{"num_hidden_layers": 15, "hidden_size": 64, "num_attention_heads": 2, "num_key_value_heads": 1, "head_dim": 32, "intermediate_size": 192, "vocab_size": 1024, "hidden_act": "swiglu", "norm": "rmsnorm", "norm_place": "pre", "norm_eps": 1e-06, "positions": "rope", "rope_theta": 10000.0, "rope_fraction": 1.0, "qk_norm": false, "attn_scale": 0.177, "bias": "none", "tie_word_embeddings": false, "parallel_block": false, "extras": ["capped logits"], "init": "trunc", "init_std_qkv": 0.0777, "init_std_o": 0.0142, "init_std_up": 0.0777, "init_std_down": 0.00819, "init_out_by_depth": true, "optimizer": "soap_variant", "learning_rate": 0.00818, "beta1": 0.95, "beta2": 0.99, "weight_decay": 0.057, "lr_head": 0.0126, "max_grad_norm": 1.0, "warmup_steps": 200, "schedule": "wsd", "decay_fraction": 0.863, "decay_shape": "linear", "final_lr_fraction": 0.0, "batch_tokens": 32768, "max_seq_len": 512, "doc_mask": false, "train_tokens": 101900000, "max_steps": 3110, "dataset": "wikipedia_en"}
Each number is 128 + 24 x the weight over its row's rms, rounded and kept within 0 to 255. Layers, rows and columns count from 0. Numbers have three digits each. The size before them is the row's rms in percent of the matrix's.

# q: layer 7 attention query, 64x64, rms 0.201, rows 0-63, columns 0-63
# k: layer 7 attention key, 32x64, rms 0.216, rows 0-31, columns 0-63
# v: layer 7 attention value, 32x64, rms 0.263, rows 0-31, columns 0-63
# o: layer 7 attention output (transposed), 64x64, rms 0.228, rows 0-63, columns 0-63
# gate: layer 7 MLP gate, 192x64, rms 0.246, rows 0-2, columns 0-63
# up: layer 7 MLP up, 192x64, rms 0.243, rows 0-2, columns 0-63
# down: layer 7 MLP down (transposed), 192x64, rms 0.212, rows 0-1, columns 0-63
q0 095:082144123130137148154157137160127106110091123155148133154151076087094167097087134118119086127145116114113146142120107131091131123078112134119119154134131107132154141184118133157099118114088135
q32 037:106134120134102105136121106135108182084140124169139148159113108153112113109127143116107110098108134131127106122127128148150129113053128134072130090114152063118151109151118136130134152124135172
k0 056:132142176164114121118155121134112133125144115086124094115119111136134154111160166133097148120089126151128154107144156094143092152072143118169137155144135122119139116167157172124138135181145159
q1 113:110159071075083129135121116123134124161159116155123124136130130123104109092111128095139116164118150177144158161122138099165122130121132103138148089132152137123134121097122171127172102086151145
q33 029:130124087096125149154118118144106164166101158134121175131124113150115109153146144142175101094131088103161116149134106146089133175124141119097091112142162116086112123133101144141114093113096134
k1 063:088126074098117125156138137101155155163118101129143154129137156107094133125158129112102131134170090115091132128120170117136114138174124193084133129139113096139134131093112117147112091107132120
q2 107:152110166175148124125126127110121163134117145120126110129120114144133130157138105138164140151143062065150109124130126174133096173187107141160114169129142145145118131125140111133091150143143119
q34 028:154128145115136128095121109113143090127126118150109084135163125119153154103102094111119146146114149110140166079109156116178103103166130129152147164107082142161142138129136138100126132181161148
k2 068:132135170163097153112110122151133139149131170131130083172132098130158121089140131135125125120118182175131113091128138130159125153083122063133131121105129142116127137164136167135131174133134139
q3 082:105110171127141144130130138141157150124060159133168166165124113143111119117126121109126138127121117101116118138124148164097130133121124146080134120095176105119137067124100118161125119171083131
q35 024:113131143159142117093123097164105150084143114129120128172138125124156144144178125132107134075152173120083133158112120134154095104090146157127151099106137108167169139130149122144130166137117121
k3 063:179127133140089085155127128109101108105135103081130096105131117120157123128166150137123151151098139164138115089129123150117139128110146108163117138164069126121123117159184148117149160111151120
q4 080:109128100161085136115103138133154114149093111109069097076131115106110148089146139138144086102113131135135129173115114099141094114125108134151141127130134140135110146110090179121113087092140107
q36 026:121130129136158136134145118133119083138125088178112123127101133132107154147106095129160138143176094104136135132143147087182163146144140101105078133127133158125080104142105170089119112117121121
k4 054:099088119126133145109153144143123135076155143114158131109086170128124144133112161143077100118145107136151115139138133132160142074164142101092118117127130146124173162099160110108150134126137081
q5 105:150111145162128108121125170149115109102115122103142119127139139138110109144124098142139136136153104083155103110117134201092072140163078133173118172104142142145116110150139127146097139144135144
q37 028:121112151143123155098139112143126089125149097161097115149122152142143179146121115097095136133150141085146157110097112143172169130187109133152128145117110164121128137160117107093143115162156157
k5 081:116086118127135163117135119175157151142115153145171135159142102108149137116155126113149152162151151155160104107113139126102118115085120048161135147145109120113129161166161133149122139116117138
q6 079:153110106125125144120155182123153110139116128155164139181148144148093137098122095118113124163137145137167104147107108124114092114119127070127165160114105103089145133142140122108076101110111141
q38 029:120129137097137162195169118137163171160137105148163141145083162121132131126117135126135112120112159124145123139144103168093099100122112103123139179146150122115098073123146119128123138115164130
k6 063:109117094105129143114084115124095072150118128103113130136150108157124105142201105118136125097146140143118120142106160123058132137152122151168143101159142103127124166120146129153141118103113150
q7 094:116116137091133146148139162137120101117141135135129139144126172143157130125116146088133138091144172167105186132141121072113149083072150136142151111136117116148132111079102127086137119125119146
q39 038:117109095140095118127145109128137193121122166104081133111111124125095087130131152146150114119133141161080090103138145107115144126076129124129130108125170110105107143129148116150157121076095104
k7 075:128165156111171103170126140130098083142118115140096138149157142122105138166131112132104110090140105104133129173135083129145086136159157128109117093092118094141111132106134090093108132156144149
q8 096:149119136113122149118118137155137164124107088165104119146104180120130131080121070145109106118099082093131104155165108087137137127118125116101159155118125134103104126135074127098132141123107099
q40 033:116127149128127152118137137117079101108137126119142142133163178151177151117119106104094142126142136152147167170113102124115113150136145128154154090173101108147130157166144111091100159173145131
k8 069:131133108113098136112150104104194118095130133078127079100111179132134117145164115098159130172139137128114141141099142133126161115146112141140121144117137162118121140120167163141126169074126122
q9 086:146122145136091128154133108138127136092176126193139121132138112136091137161117161162147137131166169174114110132128127115139141106075128089150160124127114141135132099082162175142141121113128131
q41 039:123124144077105144153138143110113129172101116138141162122132117114093065145103134145145143143136147118114141097129107152052130101138110159123129157147125107111120144135122102108116115082170166
k9 074:149142148122152098127112126125108116165105112146121184142122139103082078111109139119144116142198121123094119089110119129111102128138090159104168113151134102125112143117107147143139076116095131
q10 093:111119112129121138138114089104136122138154096140087111064145175162115145128129125171135089112146125089108110138145146114140148182113118149149110075137095097129111173127129126116172130133128137
q42 061:108126133119140152119116093124124163208150143106111094140084191132113128133102119129152126099126121110111100127159113116125114128145163082139104146112165152131160169120121129136121141150159163
k10 071:110135104122129156100126137104193116139120141096116157093121093138146148137141147081121149124145102129111125113122143113139186172197125141147109152138155126116156161120124131136134113107168090
q11 094:135119197141105131150119170151125094145167128156154174166110120087138121134132138064121129140129150106117153103137133120117138095125155114125105168137084122130136110110110119092099104123141155
q43 051:128116129134108118143097141111161187140142128169125118104143150118144166112106112111171126065161142174129095118159100109146125158147118147115137107127114115126107132077130169157124109098099120
k11 075:127134135092100122153141117078134074119100076091112134124132133155119121124176086105092142087136111135136110156115137156098094136149129146140107123091109102112120118137147095081140148121097136
q12 102:112098178144123148150088119140123154103132125141154126155077089102137118154190104133128103127144102099122129083125173158137145113125137123152084182132128159145126104131120107140119137136157140
q44 052:119143141101131092135118143117126134182164107129126117127143176100156177145118123163131140151131116127146074110177116117144129136163165080168136170122142145134140145122149102137146119159154159
k12 070:123157098149137114128118135128199155124099123113159100107148124124115110103109133121156150165150133127126135073166120136154124177094121130114128105097169117093142142112076116154142146162115143
q13 088:120135163166151107116144113145146128144155183110153139151079123067122126130138144089141159093133124126091149149134146091155137119133170089090123133104149164156136119102100149099124123127126126
q45 061:123150102094108121136130138112149114149131141141135162119131125121128142112135130090204130103130150160092117082114114125090100126150120159142138174103113081177096089119149162116118121104108136
k13 066:128122127151149120135128124104149159136091119116130117101114124135095118142117115049135139105143107173107134142113148161110088148139135156125170124128177098124150087151117094127068121147099121
q14 082:141100082119139127119116159128125181126107126140131129158171122144143120137109172094129121126110149157158110126109112103144097109154139128123164144068121116126130073114157089159116113183115124
q46 066:100114128112138164111135123121174097138100173097131141120157107168109102120087140136140113076124150165108168130132103114123133112139106151092123109111095113105192137104147103132123138090114141
k14 097:093139124115140137164132141168155106126123116123118144170102094092135122127102112096136146146115126127108142098133092146110094130148165113120166100114151113183134090106080120164094155165103131
q15 086:112115111121126140151123151121101139093105114129108102147097086157136075149163131102156126106170166151129151136124153108093105110146118197176135144171131122115145106122145123147110136155107113
q47 113:124093125115131125088160140161079104133152162113128158107136133149072096134136130148101079132164118120116129150085104170110171131131117149120133103151133154139113111185115121145141127115098108
k15 075:110092121134106152115113166110122073167157101164134151141126156123113110126138125130128121131090174165132097135099152135118084133164122115111091113132104157115082134143166137087141145147105097
q16 094:131106138161146107103104109095134150129106095099166123107137156115146151125121093139105110133124042070147117147131178139138132153160125156158086124140135116142128136144133129134111152118163113
q48 082:115126125137154087147115128090135182147152166118121125134131135091180135082162122141137154128114130133155104115176166112152125142145137109155148166084131089123176122091155123129139118129146143
k16 107:111091119128099130128113173126102081090123131178169155175145130151126126135094139168087107138091125112140126151094118137142128139147146126114078108122106162093143161151130119146136144134159143
q17 086:129082079160126138111124115149117137099143096133104061108088095128170151156134140097132119086133087092110107133152149155135107129163119125145089121125151141148098116127134124127096145121144101
q49 137:128148113098117089105137118145124128147149129124122154114102125118138107099134127090157092104136146125099126087111154172108117121115108149098131143110162086187067075143143134128124146088110117
k17 088:157145153127171084114145120129164158126097168082125099121125122127133138115132120073142145144193115151113129093168146135131099124116136123144176136106166092129148125138116096149095123133109126
q18 070:128159134127097154097107161119077108111134120133130142193138131120102100089172152124124154089158155138113138155131118126108084125121135144144164128086108134143147117134122125097105099147087166
q50 139:116123103110125149164142137122099100116147142179123097133141079122062142134159148147095123121160124178130136190118142093142150148094114142133125153117122150090141117131111156104126103122147142
k18 118:153137082142174140162124142108126135134117131103130117109165088133087155156119133096108129094164084131092122134098071142131126103135098163153105131082121126123138120153090127151126123146141163
q19 084:124187133064091146134126111069122124156114117110135163148119138156115085115106111103120125122101147175096160115122080119106138119096121124135121109147125116125136136125132138147087078133144114
q51 138:173128141170103096138109112125102187091140164113074150129132109170142063101161126125112140133151114102172140110141132125122137135144132140120135131137116101109147122110142110137109087113124087
k19 119:108077105135110097123142138147140144102119164149122115081100095143121116141130164145103133121141158157125146097168166109111145150143138124145104145089154125086144189148127156167130157110129143
q20 075:093155141150162121165150143143112056117136128119160168143104147132135130105116151079142149108152153181148095117123096152115139120105081120124119141124147106103120113132110159113081137124129141
q52 160:135131142116163132181109135110117075138102134127173125115166122121143137126147116156200112126112149140134124099098136140103126115141114177105091137090144126143121161106115149105089101115097103
k20 124:116121123137134117149106131140130069162157114127153143127158121130188118158160121131163101179124152168139155112079126104160164143114112132117125119108178129108116137153099101115110115096109147
q21 085:102139136161121106103119146186108138117112109121117147131124177142105125136131099151118127122171148105153134084094135117088099133132093135104108146124078140175131095106136145123126081104096095
q53 154:137150141121088168118158096127135112164147144143131114156143119166107144134094144117145113097158139109141146077126145126146126191115093152157102186155131114127127134101170162106113131126128152
k21 122:101115200151122199161152092118159106156150119105130147109116123096128153150117177144142098155140144109150125114151153109114138125160114135149104170150120136156125138131103147140120126114108151
q22 070:145088120100136178143101135144141149117129084111129065123105117135120063148153141130089130112144140092144112097128134119124132131133061142144149129124102127115098114174117135116130111170109129
q54 155:144124096108121178109160146155113169107087123114128101131137132168108129140146112147089101164142104112148119119090138110143100074148115127100112177086107113139113101148123134082127134118105142
k22 132:126133130116133142139143126164088092117098124114111093092116155126116093126139122141117105116113106104162143100062151112093115110111152139101136170128113137084115110153177166103102101141151156
q23 096:122178135146125123096118137131146070134106144124106150123111169135115134091137105112136122107155162122152140108102122117121128100123114094099107103166112101119135090114088144153120082067090146
q55 147:151144114116162159099122144081141123129125067103106153124110111105139159145176114095140132131123179116157172143139118132145144088113104110142132131149108142182128130127132143161129096085155120
k23 121:122116090110141150125149180145133146142144127094132145144128128104095119135140123103150099145113140085117168113125127136145145172136135142086075121122115075174115118114139107126149061107157126
q24 071:160141139115168101136150095155114131160145157190195124158132101104119130160123152118148093127113105116101099108129094115169115104134114132127095152139100149123152147113132132154114087129114151
q56 151:149150124167150140101133078111100126073139125136158141154122121093123110132156155105125121088129149107122091147164104139155139056101163169131140126110117124129121134120151144119156144129110168
k24 119:174128146125146135145166123126168141112110101112147131138130137116118118080162189141142091131113113167106098117143155092148110139150171171154159101110129133115140126095137141109116101149165156
q25 072:123135131118169085116109147138131126095122147171143108126147167108182107104067108122133156146147156149178131149103107106115113098110110137155161135147155107145139128113109134132080146116096105
q57 159:112116103186127107106131171097179112094137138157106115087114124110120118130065115144152149130147114113131152161115098156145149130155142149170124160129113148134135126126110138098122159108078128
k25 128:104142140141151134118147150104120146131146155159120112117165159162179159131107151140130118125116092125121148088119119129098088133113131147151144094106172194164154146140146141112163109079132123
q26 069:146121139153089105138126114140114099156121183111124099140145161150113105149126131130108168152127133125125151089177101111152131142147163105104127183145152124097161145110122099134109090139084097
q58 164:138155144097154109151126153172137117126131154100094129093128099146144113169111132153143166127105138117153130131158120162170157119068125111103169112111172112098154149121119119104126143084110142
k26 135:114132093165139128179133152100136101094148100119133127149080134121148110143113148161080114092136125161120138128134148156095136148093091136123152099116117092137149114135117105123114148108129056
q27 064:129078158143154105091129109150130154125128129134086100137105141124128100134168117153160090113124126176091125120141073112137140114065143101134158106107096101097139134141160129109138139137154139
q59 162:111120122114151151096143143102100147114135160141128113126124147147105101132135084130152110147131171121117116179160136096093118121100161098116106130150130100147130139167097121045126133109139168
k27 123:145108125107151143136160144070095131110144111127137104140182143144100117121127083108138160116147164139105169096126126111092125104116137114162151137149138136116145126131110131111095171125178182
q28 067:147154170153151132136139120154096118121154171130108102160077138075089116098107121121123157077112154135132149086133132083145116101139114156126158098136134112161130167104129161122135128130137133
q60 160:116148146095126096162135169141101152135172110124126121160133124132122104109099164120146131127106137109121123136077150076098139082120110110135129151104076145155155116138074125161150165121118133
k28 132:153149154108091152126138167123157101102172160117162118153141121103127074117082104085137124122134107127158135152100146077118115143124123130118147159093073144123109156119140153130153138109127114
q29 066:123127141106111124095112126147127150174115114122135138103110131183155110131104122139128120144167179117123084101119103090096104104107129114099178162131090097144158137129117121145112086161097152
q61 168:135061117141093059136112134111131175127152111117139151143136139110110161136109162162113142151153144116160158142124150155124111105131116101098125096104137098150135169134141145122127122170098158
k29 126:119133150154090093106124132163113108150163128136106129112144135131117155165134109086107113144104110119135097126102160109091114085126137141141134105122113065098162132146164070110119149165147142
q30 073:120137139146112135112155135145137174115110133121137140130097153141143101166135139113149127104180174129116131174105121112126123112144152117073178142143087157156122121154118103108116129101060144
q62 170:161150115105129135124120114150148144173139146130100123121104138147157096083141136164131112162115147178106140157141097134118127123194138155091137164125134151109093172119128124161115121106151171
k30 130:156169132145119165069159110139118155116108107102140100135126125117133161116120134155120118179136100130148118134132145165092169159112148112093115133127161142124128157101100118132120187134168096
q31 078:164098139126109153143138108122088144102113100090141106060098110106094141124075130141133118128122115100153126160142155131098142116160132131142113140098157147117078133163100111109155163123152127
q63 155:185102167121111157143138154143138113130144158090158147072116131122107134139154106139125142181157148120100186124151110131085150126117144156160140131106122140137102119097167102119146140131141119
k31 128:134122112127094141154144142137091121153124143121137109168068122146145159116149108146126129155187132133099139108140112171119165102172137122162114140090124140104155107127173111085165132128103117
v0 106:112123131079114098073152163114149104151119149135125120112168114147135096135130153164143139146066097167140119085149108119104147161138154144127151133121122105090141108153098157134120104146134099
o0 095:161158162116123160159141104095099145145139152107127154084121139133117154102122127101108134094136129109127147139149139148151129103139152119129105171105094133082152133125077097127169152091093090
o32 107:104106143162081153112099113104146147129095159137077143140131118155139119123126131151094157154156154134110122143099153140103143123166117161083113156083086145141137131110138156087162116133152146
v1 107:153101165133113121136128159116143133084134142136143171101132158094134143146151077152071169120152102111093098145123151135132131159136143183119142138126150137146108091128141127114098092119089122
o1 091:160152102152109100154125155085095084117118154109085120111117116159186167158132098166116116131072096129117146122117122123142120158113130145134127115134088099103080138133114127123111119133108111
o33 114:079141117158196149094138118158146137155129125118133145122147128111128131090113148156171102103128140142142139139178100155105170145124088100136085120117138127112109119135148124127183090116118122
v2 100:121114138087131154110160153155106115085127141168158100116069136098101105116103148131175108165166085140120151146135152119140102143132131109158117122155133127126138116160149092125133159112085140
o2 088:129115123140167095145118110104157139155147144101127128119156155156119143091102112079112132159076128167140161137115139131136132132134073179104154137118150110111105138121115146085082138118140092
o34 103:151126111119102104144087137108097155110124089101115162144108141140140118166133077125103125098121146076177107140142143111119136137101150094106123156118099142074139089139132120181128105121122124
v3 098:127064122156160125097153102099116095103167097125170122096126108161139108118126110140115091129090150131109123149097152132122092084151144102151094159150159130106103128128111148133094109127130128
o3 093:190159129169138127142142128140143195151161160180132147169138091134103102101150156126149110138126090124106133134155095139124121118118126108128133132123131154146122106135067153154109126139115123
o35 107:096136102085165145152120136130111143136127149102089120098159108147110141142141141118108140101118164156138149110149134103141154164121110143130174164119142086131118145169147063149157127168128101
v4 105:102134121133133146109137123085092134143162127192132150126148126086146146086113126131137113118150105119115114110082122158160130131096181151126111161102114077132141095160160122154115143127116094
o4 086:174128133120124106141066133157139112126102107126153158169137134122144152161113114122149141106049141131147150111140133096138123132115152164153168152191118095129135115129111119102134126140113148
o36 116:104147108085102113139158129130129096079144158122115074107125145149102122127120092144126172169121148094131103157135140162116165123144121109052125142105153143160142128135123149127144126111124152
v5 097:146118153116154148174121106126109155138154148109118184095069150095119088091098125134104095142122119138130114107119149152124126139157152128122092100149127119133160140141060154121150143141145140
o5 079:130154132157119128090133147109110103129125097100108089150112133124162153122155147157099133139122081107130149140119101137168116174159112126135138157127103196159098080127097099112154116115134110
o37 110:151115097130129144130097121118129101058072162146141087146111113123132175140109133129116141111119128131141108164143137126145103112119157156154141148115152089094117152126154139148086076130090129
v6 101:126084148105123109128115142108149143137178140077153113150128120137140106135087102138145120107138120100148053140121098110126145134094157141149137107164130112101177093094126145099155111135119111
o6 087:132147063120192128130147139074093119112134120130144125100133154147142128129138151149143150111123089138122132064134136108106122134137136101169110108084119131137105076125117112152089133106113128
o38 116:151144143132081128095132178151138152143136124114122140115105099151091124132125107078132158149149129149087156144123108165138127129126138103117136116171122111126160200104138112096162093159127139
v7 093:098165161135148111141154151123144124176142123147126122147119114157112128153151091135119085094135152139077152168142152121151145187167114163134182130143114141108123145135147127144128152156152142
o7 078:131108106103101145122143095112157138130043130130098121131127194091097116150153131167176133132123106143139140146130122153138108115100120086105122134146163129116119134123129159134149148088104115
o39 102:127145131168151087124127137134118126117113155132118179114157110130154129119111141095130138136141133101149076076123171117130118124130149060144108084128149154167093122147110112137147090107104154
v8 105:097136077137126109128127086116125134129130121090178157130128137091125109131130139164126156153121121140113111176148122103127106099147116121129155182129096118134189133157094103118141106131075147
o8 088:142119173145142160105097146124122120131181098116140135178152185131122138168145129164085109122109142107125186122092145132122125166145135137107111127149133165149149146139135126084117129105133104
o40 123:119133139086099135084150142133115147171108090107088105129130091171100115091095107131110136138137115137147106151124075082146122134106139157172111109100114144155100115098133130160139139155127134
v9 103:134116173122119130131089168170148136121106117114130105130132114110134195096129108110152121094126141155155142150145148105088113113141149167070109150106150131112174101146123131112150143144143091
o9 093:146146076147113090130125155146093106108143144124181124120131161156127129133119111105139136116166137172118160112120089164110150122107111131153165135125151133145179116141196121146117105123128098
o41 108:107166111142122147120147102111138065138131144169074144127102149098132115142119186138141123104121110080117121150134139107161094108129128184133120132134127117158095109103121158131156151141109161
v10 099:151111111127103117153099065141150116112109116120151106166112138153123161090096131106143167135135116108132148127091172112153128157107152133158109105145123135099116133196130136123088088127132106
o10 086:186147135115123122115106125165118154085109109133150120097154080125165123090127168120108172134141148136140159104080112141114124101138141100165159114124080155139161151117102124140131144110118120
o42 126:110136166095165196143180133118068126141122116134140140122136126138154097141133080136136131095094114123116102116146113137107126101075159152120102163132152102119120151133133132132147164106115149
v11 112:116174124187157125127131153103163161131109121147139145117077112154108126120133127147132150094108126105169111127132136091112186137119142139143097121097088119120092154149139092093093132108114137
o11 095:162169117118086165120107145081122102119093114147157145104127128115143160165099160098123137084137074105103100135120158152120170105122111142169124132130131162118127151128104152119155144103113122
o43 099:137106132110114103131159118147108126122125075152115051126146141107110121109130108146156141141095114143135181091149114143120105142105138102159107126136156122123119121130147073190135124113150092
v12 093:107121123115140089139149150124096108151132155131123087149088116105144136101196136121108139144124140116146102104117125094089115132137103147135134108124120150175136135134174159168067158138139155
o12 077:097122136096133138125147163140103097127096179101153121155113176137125111123070167117166106128134124102121140128126118103160126169102097155123137109129145118143118104130148126157169139164177151
o44 114:187108141131146178131117112123137158122130125147078143123152123090146110150153093145149151154090123135149131129134121100127117131135115071102147132097094111132139149131111130106139138044125130
v13 105:100135097117142142119130092142163137117149109140095109092172136151146152137177162122105131123134131119143143136110133089046147148113152110163132131099101141151135082131106122131165117122158108
o13 093:136078138146104136135141104134146145171141161132149084109148112140117119107155116114093089119137104117092136086134137095145121167135139125139128079092129119123155148154071100130177131111158140
o45 105:152137112106107086113172133116114088144146096123101115159100116086096096136101152148101093169112112129122146126155139138093127084136079141118132157124124104113086140109091133121149106107113153
v14 101:090083131122116096169119106109132129178122101140185160110158143128155129087123120102099069136144134152126120110148137124118124123144115095151146150126139083091116144107147161097148127122119157
o14 085:165091121151134127096133142134107145106158088182124136147125139150140080130097138154080112120139107113152117120091103108110128132097151100078157132125104107103077141134101160122097122143115136
o46 114:111142140119138148137092115122127102076112151119109113149147127152138107138136121120171139125138105111149149178145130112121124079187146167118122099141145113172159149124084104134165108152172106
v15 093:114122158065136121097125106166092153164123085133111102109128120139168099130102124131147147120127144151099113149117134149115132152121132169114156108099116161089149119150157105112158128064138138
o15 098:141133129051133105123140073140126170131156155123121133094115127203141136122137150187130133118131121147148126100136139146133096109164129109150130142164155105109136156124162117146147128125119109
o47 104:146109121168146106185131170121150111104114155119111115153108110109096125111153116148114132155102122094128126141148132108094187143088156111140096117143080111137162156096114135175116130153125140
v16 092:121123125140097174182082159117121172157147174138133127109132083181147105129125150136138165150143090144105089147141154125150108114146143141114107128144129103122139116090133138115126134092161148
o16 073:163117090124076172135144144120141111115135104084120141122098150109163161120141096122148131147089144128095158159112158164114159122089108123124116138108164074129099142108107119110137099101137134
o48 124:114118145133130126123164105107141111142128152138154120125113082110076114142145097096118102126128163120171118107155105173133115169164166142136156112166055116135112132155134133132119146156102119
v17 095:105123151159116106157145107138111145125131107093119132103147114139088077124164106140147152116125087109143179129113174106180107104096129135148126136116153140127169092084122139100136144139105095
o17 085:160146147181146099103096129121108122141143144104100122123146169115119128093115147129098092082140133182137128154119153168083148138111125106126139060146147112107157123150130101122129130123137097
o49 115:139138138103131149133131153112138148135120111103186136126063128171103170138162126154176144182123145111094108136151149114183141136131144129115139138149119131140075111151120160109154126129135119
v18 111:136139137147106132121123116138112119149113111139138120131133127163097142122106108158131072133101091151111104102169120115134103176112112135098115143146089130208147097125154096112140093153089111
o18 103:144156129158175128088126170136152149131145084116119118088151135119130145132096097144148094118077091146113136120132096107132156117127140098095119105186151134131114110110110123135106087110085133
o50 108:094118111113088112126132154134132137157153137144141157180142109108123120138162180109113159161140121114148169124097129133121090116101116139104143119095082123114150144156121152173121176101130168
v19 096:095138116109192114125140113146104142143152154138160121126145140109129140167135131084180162159123137129116102126104145121089099153137121103121079107127116139154082119104133166089168117152126134
o19 092:105081143130087109146117099122141143122123144174162072122118162108145122116105117150131095105164137078154138108144116136147141123142073118121119120122141123146112121095091120161135129178144167
o51 103:140164138149127107063128116088170112111124106099106150098119092149139128102141116112134148165128133131137137122154125175152130110085128153108139153101106127115166156144177138182140127114136108
v20 097:131098130155146141136120164089153138136144090159139139163108098167129155128137116107124134205115131169124127125101123150103136119097121166121155108129088105099136099106152160162133089142125113
o20 086:162119120144094082119138114145139095127127130141141121115093116103139115102116101132155122176136123080129139104149070123112131118142173164154112185125108094136083130138126145141097127082121104
o52 102:092179156094111143129126143107107120166102094088104106127168140119098141175142185118147129136128149136133139113119128130120173152142135080116127111124106093152129171129102168123127129120158141
v21 088:132121143111140099137152136122104152117113106135119120153114168166112093103108140180147130105179103131093088100096114115147117123139120133087133176099138105142154173145107110162141086116136103
o21 096:105155138118156114087118074141086142135168126092155128095146089108145104114153139142123132141122157163134118116157121098152130116131108172123118146138110143107147119159106097078083140141101162
o53 114:132125113127129110148144117173169122123127111156119135137115119125120140153138101138123173129117120103187147142116094147120148165131156157173132085113149123157119097120185143130168119107134192
v22 094:112115119127078112154200101113146071126118162120117133150124102136084167107076146122172134105087148134140116091115142158138111121117137150138137115142122137113149144129126126166164120109137136
o22 081:146103110166132091139110099116140125168090114093144132129151113073146109132167163161120121129117149151143106101118148172160128110124139141149117124127114130137150119095125145181149140072171138
o54 111:090135098085129173124109138114135125105153120198128159131139161173101125094143105083116121128168113111129147097111125092125127121115147133106143118103162120137157150145136138119087131178119117
v23 110:145182122168161119112162101155120095131139147137092141136161094092145082090107101121151113143151110106139100098176169127127125118135108146131123108148132142106175126131124120096103120108159141
o23 098:108141111130154189123114146156147122126107077150132145160072133125110143090127139170166116109141113135115150142113130167154152145071112152118141128189115137133113116144097139151120153126120117
o55 110:151109118105117084117139104109149110155167169111154138106109188122142119098120116165128153151126130101117116162141092121111130110136150098162121164101139097112150140121106151119120122203118119
v24 106:085120101135142121135148146108126138105130132160108128162147109151120118090143173091121104132097130150156123127136149145091174121112129087113130162151148148118065119164111088112151134170108156
o24 096:163041115113143150137122142137161143156138142139100142130123121086121135164097141105149109169139154094134112113181116131137162111138159106119114139127179162111127126113134114124156161119136138
o56 110:080191133114088117145129095128079135123115148165122123146114136147148117146178098114133128110105123135094138180126131130121112134145109122169102114098124091100143107117141154153162105117169113
v25 095:089103148133114125091129081104092145112104090120128133134179068117168126159092114093104134141179143125154147126138114115163141133143122140104131138128137154153127115132119119174159150129090119
o25 084:144129129115133104100129092189183141126133191095110123154152129104144117160155129150084145118120127129121140104122137097146116136167143150080123104112140112111115128084165162128141101129105121
o57 106:130154159169118127185116151096151103140115139132120112082118154159119105124094148138146108168110086169114101149167122150122104135116111128130164118138136111102119107131113119129128140177186155
v26 110:135116115122118133132093142145124114101081134178099079132125136091105130144116150126145134101125181126122124135092143133168123145130143168135146154154118105126128115081080100087083169113123118
o26 092:133107139081163119125112132094122161158113110090121161143147128156134133086118123126144146135101186114093154113102075163098119113078115120148179121117109108159137139146134154155136129135136127
o58 114:139131167158093099147168104093168142123140134188159103143135133139114157124157131091100146140132069140179132116161132143134120146141103112123113136138157154116102106120147108123135080132112108
v27 095:150167154139129114127087127114108089121128135098133109121116126138107136091131134106131119099117128127120161178157116115111164118160145139116156137162167105149153102177179188133145163110103129
o27 087:128153144134111122119147191108114136113099159091134109132139187156151164108140120150120152151157069165123116126115123130104129126089125155146153111094141119115161154113187120142124144139129113
o59 113:104154123078118109139114125173132131121151146171103174120145076138137078162096135140093118110116157106092092130127122156150123124134137116141137147120147144121121128113091141176144096103171118
v28 094:119100101092164170113138120138166102115170096145117112104131124141147124113129134104140143099113094121083127102122186090140171087082118135123117111158094109140117131129131125163137133141115168
o28 085:140119098097139133162122080102151165108151097155121106149159125132157133070124116134124114148119102123102124171133103135107157161157128134175126106135163147163125137124103119153177131082128115
o60 106:136135100117113131166119103145135136153102132105143131095089123075112090172107088134142137146135163165149122124151166109110132125153112133118113071131161133127178100149143180135115148121148122
v29 104:155089106155128100114158146118155126100108159158096112112166119149182138172131141141132091096172118136106129134142114123118138128141127128119105128160056122096097121112119151120122123181126130
o29 096:155144117116107173162135147124161186125138115131142137133096087067140122138113127086165117127106146097120116128169165137122163174139117135104158133107157105146124128123079115103116146114125131
o61 097:120128152177151120144094134128158101138133165109167184141120120133117128108111135127100155111115090154145112131100100112116124061122106140113125111134187178122121158133139136124145126147171149
v30 094:126110137140162154138120121101131098135098136118137148080127127169133107133140149095143130124139105062108123106136077124098118153087127133117127153128124140055125098083145081136142141146147123
o30 076:112083115131125158122118127114153123096117119118100139117089091110092112128130149125141117090144143152087184120134161127073140205141137140118127103140095130166119134134128117144109139087109119
o62 113:107199115131125101148137122138164175106116119141116100151169109139155125137135110157123084139132171118150140100113131167135136061106101109135133165171126127125136161134143157124115143144136144
v31 097:137153108128136165116128169171112094129113122123153117132109136157158176185177137120123137109120117135126056114136156150156119100102172125159149128119146114138138112119113160120166133120097131
o31 085:171151125117145131138158141151138111140144127097150124170176156178141073139102106130108153147138156132169098128131135098109090117127138143128160114119162116150146139151102127095126129079145169
o63 110:128122101171101112104108121098166150128121150153151133106160097079105081105120126155144121153147158111077156083113120128143137178139113133119097161125096132108128119156140138149127140168144116
gate0 097:166147103134115120092137138115142073098134082140115157121150112098118140161164147141142148120105160094103084130162078145094136135092117141112107133105155121142094126134138128133154120141149076
up0 106:170161093089118133130144126159130130142129168105083103169112159136173119138128156102108114192128111146158120146135152099108139114136102109141135131136141106089113164085090140143136144115124108
down0 104:143161116148133096110131156160102136096105107121106109116124127127171119148135167096137167117145132098182126125135116130134159104128106135097058151127132111087115110121097126125136123138158064
gate1 098:107115143137126122115136098175150118109115141135086184127124135182106130143091083139097124107155153126112104161160144095129102112135137139163123097120119137127132157163125143132085115169128080
up1 096:100133161117143134137117140137105120130128133108125058109146104147128125126140158125131130202135149139164133143088143089160107140142147145104141094121158096099146131068126094122110123139168123
down1 101:175101148138097178091122092130122175134120140145129128125138155140125111103121122133131096082131099163148093090050111144125117114142151149119113140144154104146127111144136146106162153145130144
gate2 098:119104141150097134136152158167094129123124148098123109128112112095095087127126131146161139083159137122153081090132104126134103125177093103134110138105097094139170157142133142128113102147144173
up2 087:104102107139059147100164139117108106102089133121152144144132110102117085138155116126106138097110145112120135137152108174111112150130119101140149109142132118110149107127186136134122150149195149